config.yaml
num_key_value_heads: 2
rope_theta: 100000.0
extras: ["capped logits"]
init_std_down: 0.00545
learning_rate: 0.00871
doc_mask: true
dataset: "wikipedia_en"
Each number is 500 + 40 x the weight over its row's rms, rounded and kept within 0 to 999. Layers, rows and columns count from 0. Numbers have three digits each. The size before them is the row's rms in percent of the matrix's.

# gate: layer 18 MLP gate, 128x64, rms 0.139, rows 86-127, columns 0-63
# up: layer 18 MLP up, 128x64, rms 0.137, rows 86-127, columns 0-63
# down: layer 18 MLP down (transposed), 128x64, rms 0.204, rows 86-127, columns 0-63
gate86 104:394516495458525548438501496541491504419449458463457478498536530424543491495514504508502480452529454485479409431504508534482498575506567528531500551541461536528494502511515433499434556506472461
up86 097:505537536522444485483502651566544451486440469395507434475529489456481513511529488478512567494451452513493537513462531490491521494536494523513476501532453580520466507456512475510444499480450468
down86 094:579474570568404508546538509540507458542464496493492485478568523526504511480444460566525596524494464499517533536501448483469508474519469599525508474521520491534530446484564458465502469459553488
gate87 110:475566521484581497508499528528539528503496466469471532446541430468504457526512468495456613494558514525486437471368478498439474543500516524464455467507536432464515554471475507483527531495477490
up87 103:564530473503511472492477504508539455563534512509499447456450437456496541502525448492434466415553485582516406512480515542447433481498515496487547503432490494501576482536573525462529506529468464
down87 101:498487541510603482474533548491535529487454504520518525495530469481545423464508441440477555521505558455493473508401482539534535562499530554519444423424519470486562549518504492525477501521548546
gate88 107:508429506479474510520495550507541476518500440464444534501516454452542515489514471476501567499591517494578515478495468428400498461462543429552506446520467486516393496500447511480505479502561486
up88 105:472460484570479539505441559503452482556519547474529558459470529487546398496520519522441523580575489511469489555483454477528595483460544472483441490492492469502541544464451487515516509435484498
down88 098:446549473406514482476531507489475416469527501501549529547456547421483538517488480503479474520569486492514552467433502426461479525481413451461463494498496484512465461535504571424564491544500492
gate89 099:546532541457461527476512574477514522510530450421480512429478504540483509484558502491410455488587474504433469486490502564438523486463474464485500489478455490447464611484507497462549512490567507
up89 101:546525488479481510499542460512533479526521428508462557463462562499472571541496529457473553453449510451528498466354561515469470472543462494489511500499543506447510413485552530548462472492480486
down89 107:583571470534492518476511522549483493486467506509476543520460518521478519537587452469497593475520425575438537462475471490522546450565484545462441472528559531468492513494514506562452456500551477
gate90 115:545536456515506521516474473604567461481449438521465505498495500467495475552591556492486527424510477538497484469545508503539525536555432487488438448535550439506522483520536523432511524555479565
up90 103:492523497587601476457534423532508480450481480496433469493510484445496460518532500504509608469478447456520534493477469494512437516471444459517411512534488524531509494473473441495493491467583548
down90 103:451492512553610484413577521551473530491477495551551503529542479486506485505486521538494430528432457544438523545493517493524561521543507454505549488485494471483537489443442529458474509520542586
gate91 097:566483519481517545453496552546524505459526543495517564518433466485452497512514515517529485484554444574499517529509507553447520569561537456513553542428472565498503500524417522508568570450492547
up91 099:546525484498442522492514471548486500530503449454451508472504531528469496519553495522564492493467460513506487450463484547479540526443446587487493422394496545455455445558513499407482482481573535
down91 109:474551458466538444502550498427505573523524473484485513530517496455546573572516497573438427493482490488501442514526490459458447414527499568479543475556514549504495496452514481507486532546560447
gate92 098:543507473441499495438477477526472393492509485471482471578489569485514520518542479512477472454558499467550471502581501520515477521471475419500533516474507528478539472486498450504505561469594389
up92 091:493452546503577472513482488564536533472559521472464534440460520486506533533495469500501523492467494476425475514494454531447571476492445454472561546508443491436517405485552387489541488496485483
down92 095:503466553505496450463502510539420529447491543509589498485534548467426546495541516476480472445486562508530510507481426465502572533546464554529508475550494524524565486454543488535475510441422436
gate93 094:492493459485530476470554506534521588530501468569475468450577508562548450499539514437451556477434472528500546537518560440457458536553536496513518532441497548525479510498520519577490528500581499
up93 092:443508561512463495467525567479477471525499518478508502393600467523519515486516491442508543518487461563571492521474510569454461518534513530557453544496522472564564474527507456566470518489575496
down93 096:521523516522490493522581457465485543534504496436520511658430496488546481482507487540480464519546547440519488521489449472477433540508516531546502432523556459558475514504475473461533560496460491
gate94 101:431492561429519474534429457494431466472536511539516499400511436495529441473490500534510520559549487491540506449489567442474479488460471442500504554572471492456472475508447481462469535463551486
up94 102:504464481526510466526509481495489490404451462463528524461566447560506507466471520485474641517448458494426510503476495504486492487561500559532485487434482519477557487456527582543476521570498485
down94 100:485435489469476544464570565498526565528489430480507542510536539460523422497527477493472505454460535515476489528477448545506427509526489528429476447483429540561499481490476399465522498439445516
gate95 094:472523492513506552533440492532427500495455474571589487454513525485560500447521539459509548556485516582579514470478526525526518504469521434524513575524570444525453523531519458473555555487488532
up95 095:470508501506498457470535521541550455522472550464488517492461513545444455558501518562496473482543435448487527429556462555489435592428544477555472536471468497418463515452480492527511488544451461
down95 100:516491449518536561534378471457498485516454464505478495545508548530433525542519548507482434491528558579513495443444506486479478508476514504463539492471489486489448508513564534490534503474517633
gate96 109:466500558476572572452467529551505459517528551462486479500451505474519490487509553404530464442492532522520512552487533570450469557599544432447473525490522532470478447514443525475517524506532470
up96 106:494459504495468490608612501528431510465509462494509527476596475542514458473462530537438453451529495480433547468562494526529481512445483482505491564435530470543459500486520495496471529456532539
down96 100:470525493512544589519518486518567549586546496475519519579506569509528519510471489458522539420468507549558493508570481568452452499516452493520513504544551552487504430525475412497510501543516512
gate97 102:426513444588483507522461497549442482463491490539479530470457516476499528564568515481495525475458468530560525500471396427502506480515450511486432471492562437501522510522521499427581514535534524
up97 110:479489509501506438488524491460538521491516558495515501485473484529549500427471534450546514550487507487500567462511505515547446466629559520542495454441469488566548502588461555515472505533428547
down97 108:569486482487460569533557436469556504509545581511520509537523600452542585521549544489529515510517493513449473504496446550499513537507551556522554490453491456517502473507560475529502558526490571
gate98 085:520561441503530523555487441534454503540492444524452475495508430480433489537448477521471493535531508443538481489510503498531486546411529442521501466546480576516507528574522518534571536488527602
up98 087:457490452538500429467526481404511391489491473505458529487495452476394503489512457532436486460478482558487495547592518507431518528513512523496486528532554448482524581458502497496487498478476529
down98 096:502487559531542450530579473529457452466498543597489506543489533455570504525425504467493435501484545464491557480488487568404455494477464494515529512531517462449538497499480476487477545459584471
gate99 112:508512525443509525545468540516534490508537486501552547529529550497556457464464499473500448489475508556555503513540494489367495520424456540481415454425534505449501457496496495472472602507517495
up99 110:489445464526386575535463477517442507493468476515513529523499488528428504561551505482507542523479482501537529462486490475531467443550549496474478542501459439418535517553532572442486423503451514
down99 108:507495494464502508480509482501448536424546509521482503495482508533461550525512561504476417591503470542581474491504536513497477434506521564494560531569487577513573485434522514523473430474561437
gate100 093:564458471486554509471558519440547570558470500467505456485445554504520471552566527466522532547517527474526486531492498533519463491510491513472482442438409442452582451558501457500508514487455437
up100 099:423477526537533595493474550514539453441417489489485524462467457572554535512464495503462533455437478481470464550475528533502514583488466406495488524521522546518494517495533488495427508552465532
down100 091:494529483575504426480480517460521531457511538492475535398505512534467432471422501562502491474489512538453483503531598453469512537445465500434507445493522494454504509514543547570570497480531448
gate101 105:457527492477511582464482489524476452476467523441497523475506508439532411560520437453504486435491473491491498511472507449414495556514509475583459479475494484528522434500508576540527549501551591
up101 097:475496453490496499519543516418462502553490477560480476503457547455539466498530498573494490532502447538500564547524497469492425447473448497438592484476449450479495529451579484500487471457450417
down101 103:496471457579490528516551530497517593450516607473531549485476552459481453517464457553523496491493523475442517533437506488456542498424510450502550507480483521470537476515442484591576511485495507
gate102 096:481505511522471484488457419499530495460553473532443532432517488513517553384486556515484465478479406542533466494524484489453467518500514605481538558511545522503490470547499512542517489601492487
up102 112:412528499508485487481454515560503541495545501521571500406508553474513513478479496517499506501436551484557543481532506488471498559484455606552533488412477488451439553482527484483577530481499451
down102 113:544520520442532515528430554507479554525491398498502563481475490468520534543557547489484428483570470539545528389533499483538431498453478540508517570537437480472495487492488551520515465499503487
gate103 106:470523525479490499490432563582534538440506537458529460560534499475483561479555450432491510521475457532519522439426424501563458528518532474432531528473554470505482517518600510533481519518487494
up103 100:418482447528431462454404554553547499450495493539532519521507586511495473464483470562471500522430521530459581513505512514453471499475503515506512428485530464449459500545473477502477504456547571
down103 101:471600487603540484396491490516466499483500407515517539456454546489478566547591482535576467517474480547498503508526510496487483509460459519492494483552554549484469493521485474458513488502472446
gate104 100:537495490411555495395479508421482519467483500452462539446526473497508575485548454548463501500416515544508505472470536520482555513499444534478520474416476484528530526414504514458469538456472492
up104 094:531521548516536542532495493513418476546432529494523455452502424485467507560489477542509541516474483500462533467421483469476439521477428482414489543494493431531520523479530469443487430540524415
down104 108:484487522445489443505580530509436502511527460479586448496546490538536431522474557497533499496504548416535522553536483524558519538536542441550544539542517463518503510584576485453477515498455493
gate105 106:485520543465502433464457471499428469537501457456530483485491485496508542502531484490444500469552437531504550490565520514478439521489536528473563467492464582498443547444550549425512607510466548
up105 101:483500462535519490408485467494520455513485517493556578458460458508528484417469536575461502499572516542537471493431522502519568428507524527513522461482492432450507511542540487578469527534571481
down105 099:503530418522555525443392539487437564513491463550431448516552572549513463490481506528545526517470510531496541514519500476512475422489511474526526478471509528484414484508539570507568470504458506
gate106 096:511472522531503557540435512463506532542588499439582496540504485523446462563511489510464564537557586499519547484472536489480438510541522454475512501510530495490498548545424598495453497480547494
up106 090:466501470497525536569502487515530476474445560427600527501561452481545563542519514557513476584523481515466516511501513479488550481460543404536533517513597480483491498528467466488507503542502574
down106 090:458559525442450463511473492511462458486521498512509519476533450496535489526486536463466456477515556518528485533469499502471525504534502520597450468458636480492531583501531539496453581589480479
gate107 090:501513504393459432486455507545492532464492508401515499451425507527489530495573524517466536513566527512503420512498457459458538555482571506465574545544493521519430472466514519449509496508502484
up107 095:455510486440505594467530514495486458409593556473486483522516468539460459485480449481508512431496509507588473475489457512440495526480478509456485450468533563482507545514463487596491564512455497
down107 099:521523473523545500461552472535514486451469518457437473477519523446545583463398516531546492536526466459507458510483558455513567440509523447522516486471461471498454475449510524481524544549524615
gate108 102:549525577520489524545483413535552526489527531453492547455493522529534532440491450490438477474484433458485481492518528559532476557508506488459472485513569473564511535523587548540564568513456467
up108 108:522472494508537431465472439481422533489538548500466496567410453495475513431441418517506497517432495520476471519468539588530467569437482487532494529496490477520507559497537511488545476539431512
down108 101:500442476480488474464514508538464499546464483514515413512594483498454521383476561474478579509541462520476509421490496448489501480500494468561471507470499460480458446521530502511458406519511568
gate109 102:477482502529528524508458527530515533508540461503491592527493458474497525471572417530551481497477448496517429422468448411531509558435531433525489466500511483486543524553518508452549543563506446
up109 095:480497502458462482500538502543393452470575537451462534521501525464456519502442563462494458506542513488498574409519499548491494496500509536507525476513449444425441456496473530547490438422506538
down109 096:522463463503539430498412524484467468495515587522533523564565456562494492520476424542502432523514471542569491465564499530546495489525490456509527484473482488527473524439451523535581489496514580
gate110 109:512486520496472476461545563514574516431544453542446582497522448506471488525509470428453481519576458545468437478503431476541513477517564506514507561454471524527447499441459479480436480503465552
up110 102:445496509507548468530456508487534443534515469577488442498484433510533497449457530510490454469602451554526481461481491455554479545514569460512506554497468588536456558443507445522538467504521462
down110 106:495480537503528532545526473504601528491481463503496544422559432484500412474442529511448556468538479544539477448448503531507540524513491484528497546450431455490473473426490545489449482496531580
gate111 096:486457503478480459426497470534430480477439425460521466459515478434484571465474528483480556533478501579523483506494484508528451494559546514497436424481450504527484537514454459413548513428525481
up111 097:456457448483493475443478539461505499521585577558500516492423583475427512487537483492554436512477443509505521511459495478524545499480481501468511458490541492485483519436445463541417421507529556
down111 096:457479495479500496530400468582515502487516446509466594426557482538481496519463536517502566466446438521483485512519485538516451472429504480479559516511484515520510521530574573554522467421504527
gate112 093:515528444502506507461502461440499504412520491488489473437487511420523554483467456499549517509431495518432428562524434494491460540491542488535535546511537457477523448454517429469458513537589542
up112 095:481459534557567522425473462513462477501457467435436541503581487544454458499547517462528519520500516532474434461456516409526460515485533496520542447439556524463436443496497468454546484531505490
down112 101:524532492465487494553419480517544490539467505525450520508483510511505507540522517459385489526563535526511496512488484509494574500443475524575444451418451443583506566519540495583473506485468493
gate113 081:462490582504431478564504576452547552520461496486533510528531545575493428538474567576455562508493508503467485575481557485526485489446480572500447562486514463478512503514517496500547490493555486
up113 100:535563504492493501502549538470472484549416440466495554480509445549527486504498403448486537507482501513487490429479491535504530553468534551445504476491503483550529585524553557512396480448515456
down113 085:498503548544492538475543477545444432512537529486517480548505522406508521475487514495471508506487415562517497450526508526505467477562521444507536489524502510522428439508410497467610483578487551
gate114 106:479528466448570473446490524525487468469528544468548561518460471417449490515483492416480514503493491506538479431538558484449513434525438434583497445460467504508444453527562464485533480528525514
up114 099:467553505526416534527507518548437505515520505445496512491529538488422480496483437394564517537495494524531587545414529469505562481512555426494449493426471487514517519474522491502487545475508477
down114 106:504496490450423509507429444441466440498537527520565435534585524566517505470529484456478499477430516451465547525483499518494464521542519477547515495505450554441454421520476541493516462533573513
gate115 097:472481511439482541494514510506520451497512523479522477516500466538512568529516550409448534522558549570567525514484470562471559469459513476463472475415475535439517438445485534464462561485550436
up115 092:529487495586489543469579490492530536530504466504396511506483527476479480468587475533587518515480509477410526562437489511489514519460419544519547522499491455560464477511496448516503508518491572
down115 100:446439496505505442475455519530476482560489505504519430500418504524463506510571506430552527418487425498523508581498473522486534502489490574515501447506470565464528489474598455550500544522512528
gate116 095:447526513482545528486518522545462574543473494605518570465428519519544547494464544492464494509531412522556489526531499448504485477545490517517556488536563524530512517488418537574553540529516528
up116 099:420501532483457515534477475472534489504572497511408447577523486500546524452509526536486515453530478465554456475490375461528528587531494507589493474451498534479466542454526516515496496506484476
down116 092:615451409522526456446485504424493521513442539487479531461508509573447496513537473593505495528526500558483549478520462487478497488521504534550461488437490472534553486475443510542506430501548516
gate117 105:449540518471507537537494456566487490496494525478471589490537517539532582421517494423456478518488504498489541537496502545532458526527532439517490563502537499474430526565447463419428483564479490
up117 109:556432437531468520483489538450503500563500503452544496522492534469480590584461462499491478477501542509542538510413465541529466555486476522542463472478474535558519538426510455502472531398482489
down117 106:485487456506548496555425448457478516484468571591454516485497511514482506423491500474482437502479521533469517446438409443495538447458560497457521505486527485504523518538586497573488520535493442
gate118 090:501476486487484569485468481475471554458424537470563547463449453421513419488417451523467553496474444502544526459564482514484502485558449503486466464469456532521517524532520419529483535534471453
up118 100:443468526476514517495603402440534487462508430494497486475480547456539543426520505516496500492524446447514503472464551547547560529513506512554478538481481491574463514420545511441485501465518444
down118 094:576495480555487481509581566514454457475492533451542483528474493435513431529492497507503555466472486544500489497519493473469552532485472484519471450358546517518558557530423475492520503509437495
gate119 103:505521405491533505523450486511490435417545557495530447507526495500514532529536528491421526540507509514525454446545466485532497541531429459499409515450494524515524466461493467445376499502515505
up119 106:444442553465536516478444546545460433547511445459528449471477509509515436502578487483489466495503432513483500564512545598561474508484534550515537498526436483492538529514504521522546473423555470
down119 108:536512508559538511467470511540531441493560582512458527470455546526523462517596457501526441507514427474586526505494528494488509584567530491575476497427508511497464495483465562532460541485486492
gate120 107:531553469461485475456456486550443542475484480501534476553582456532499517440538495458459501496523458475435469525519473462468448476453448488511486568516492449506483492475402552501494542572510398
up120 105:454518479459477438502479476471486486471531409567550535463522479489515423586509515529456477460542502529443445431515561467499469484589485442455501551542526490492484557453502537503458489532454469
down120 103:409553437575472529489481496558511554484463525506526481534568517459486556547460514497457433483501479559432476499555460473501496493537565530490481496498476451523491529513433510500447589531486427
gate121 099:485531479522489468564490505565529476471525490531491531533498489497452550555524544536462489507527423493538514487547491492496472563486516527479553495576479519516522518571468516420595626457491439
up121 091:554450470498543471504493454494518499560544523506516515587513446476499497543507511525552481547549478462495474595418489548485525516500549533479511483563363510532488459512545485484452479571476498
down121 093:471460469449496484549474566457464498504444509476467508443477485487565455533503454488506565443554533462484534432571491521443503435484424519476468534490507532496502497523478476514524409566545586
gate122 094:543438517568488518432611497549511498487485438523503500527472497399437552499450514449509527539526485561529508521481532524483530479482502489559487493460529542481531454515472543494594560561493525
up122 099:460451466441507439533590527482566435512549512440446494516492479430437560436504529506482484486556531488541528509432424486480521481470480527502424572518469460530482452507520465525502497484485452
down122 090:559543532467564559520433485494503545523439539557534562456486499546545531590513533516548429498470530469501465537474501474447573541490491476508551448518453517444483510482496489573480575481481511
gate123 104:500527464513526521555493512537468486478535490477515516437571529531564504579467481517466466484527539531540421604477453561563422512498474510545453532531484481466510478442463437488505555544453532
up123 098:464471472501499504527508413447434561552454545466537564597480512496525443493518489560555477496456469502556495554505532492491513532499496545486477498530474621450471453443522538509495546526536500
down123 098:442486538548591453478435426414446496528454471537507562478531481511444517526445478594495534489487509489507566530494488542514523522526484466484546483542473434479510458465531554552504527520440492
gate124 100:524477448486500492455505506562512557470483502446463575469531525468431497524504438542561520448547552474553528485529482447524581510452474432422436551495495470495515539468500513420492553454509485
up124 093:500513533476481552520504580519458578508438507504489407490494544478497491585463568498521476481533470484469552555456504452454498536491495547430453509514516541538488484544437498552454428430482465
down124 090:505548505555490556454552473491480505485537371442498545499481553514535512537502506508537515504538459508505437465526489500504476480486467525473429500454583524471466509615466511469477481509404466
gate125 105:499525508464502547586518544551490555476528524409561455557516461468513500498490495461516470506453585543433486490554433512496434545504487467433438572510483432511538496548518512491497533501463465
up125 112:503547553501457549550427523550512543479552549487491451537452556518482562454492540460517474529404599526429566500530506499566469490517477527416501530499524512507508490534528496471470474515476550
down125 099:516490444547565512461502569528539443541479489555464519492495485445534519482488507550485524451525453400539546532485504433439573482504501469507567537460453539538427472507474496416540504489530527
gate126 090:533546518526565509460570504468430476513555467460510470533499448464394514496410515501469524454495440464489539485526492534446477498439510420529516453500513479560408524519502524500516455503519556
up126 100:479541558479484545502516459540513510496469496482547500437489524487513522529572532521416603421576490496437496546502563503533572447454501502477471494473528488514468500436466432489563474450465503
down126 096:460471577433453520469613483531497442490470517428467509501528483498518547483435479526582493474501445530480505452532497467510486498603464457519498515494520553549512427470520471450454486503487551
gate127 095:475531557534554537483482499546491502567447458486468559434479499518463448530585491546518492549476582523495488502533451527475527494519498469484424556497455497506493591545476448530575446484490562
up127 103:513517547481489500507495559534503503502527466515496510456444418513547458533556492462583564457469580570476525435493493498488430515444462480465511531520537515518429544528497495567582497481444550
down127 101:488445444549491503532515490497513506554522480481487403537448487434549523430418486526462470447490423554556548461490524489428452510527500528524529448487522487454480522501485526421567521471494452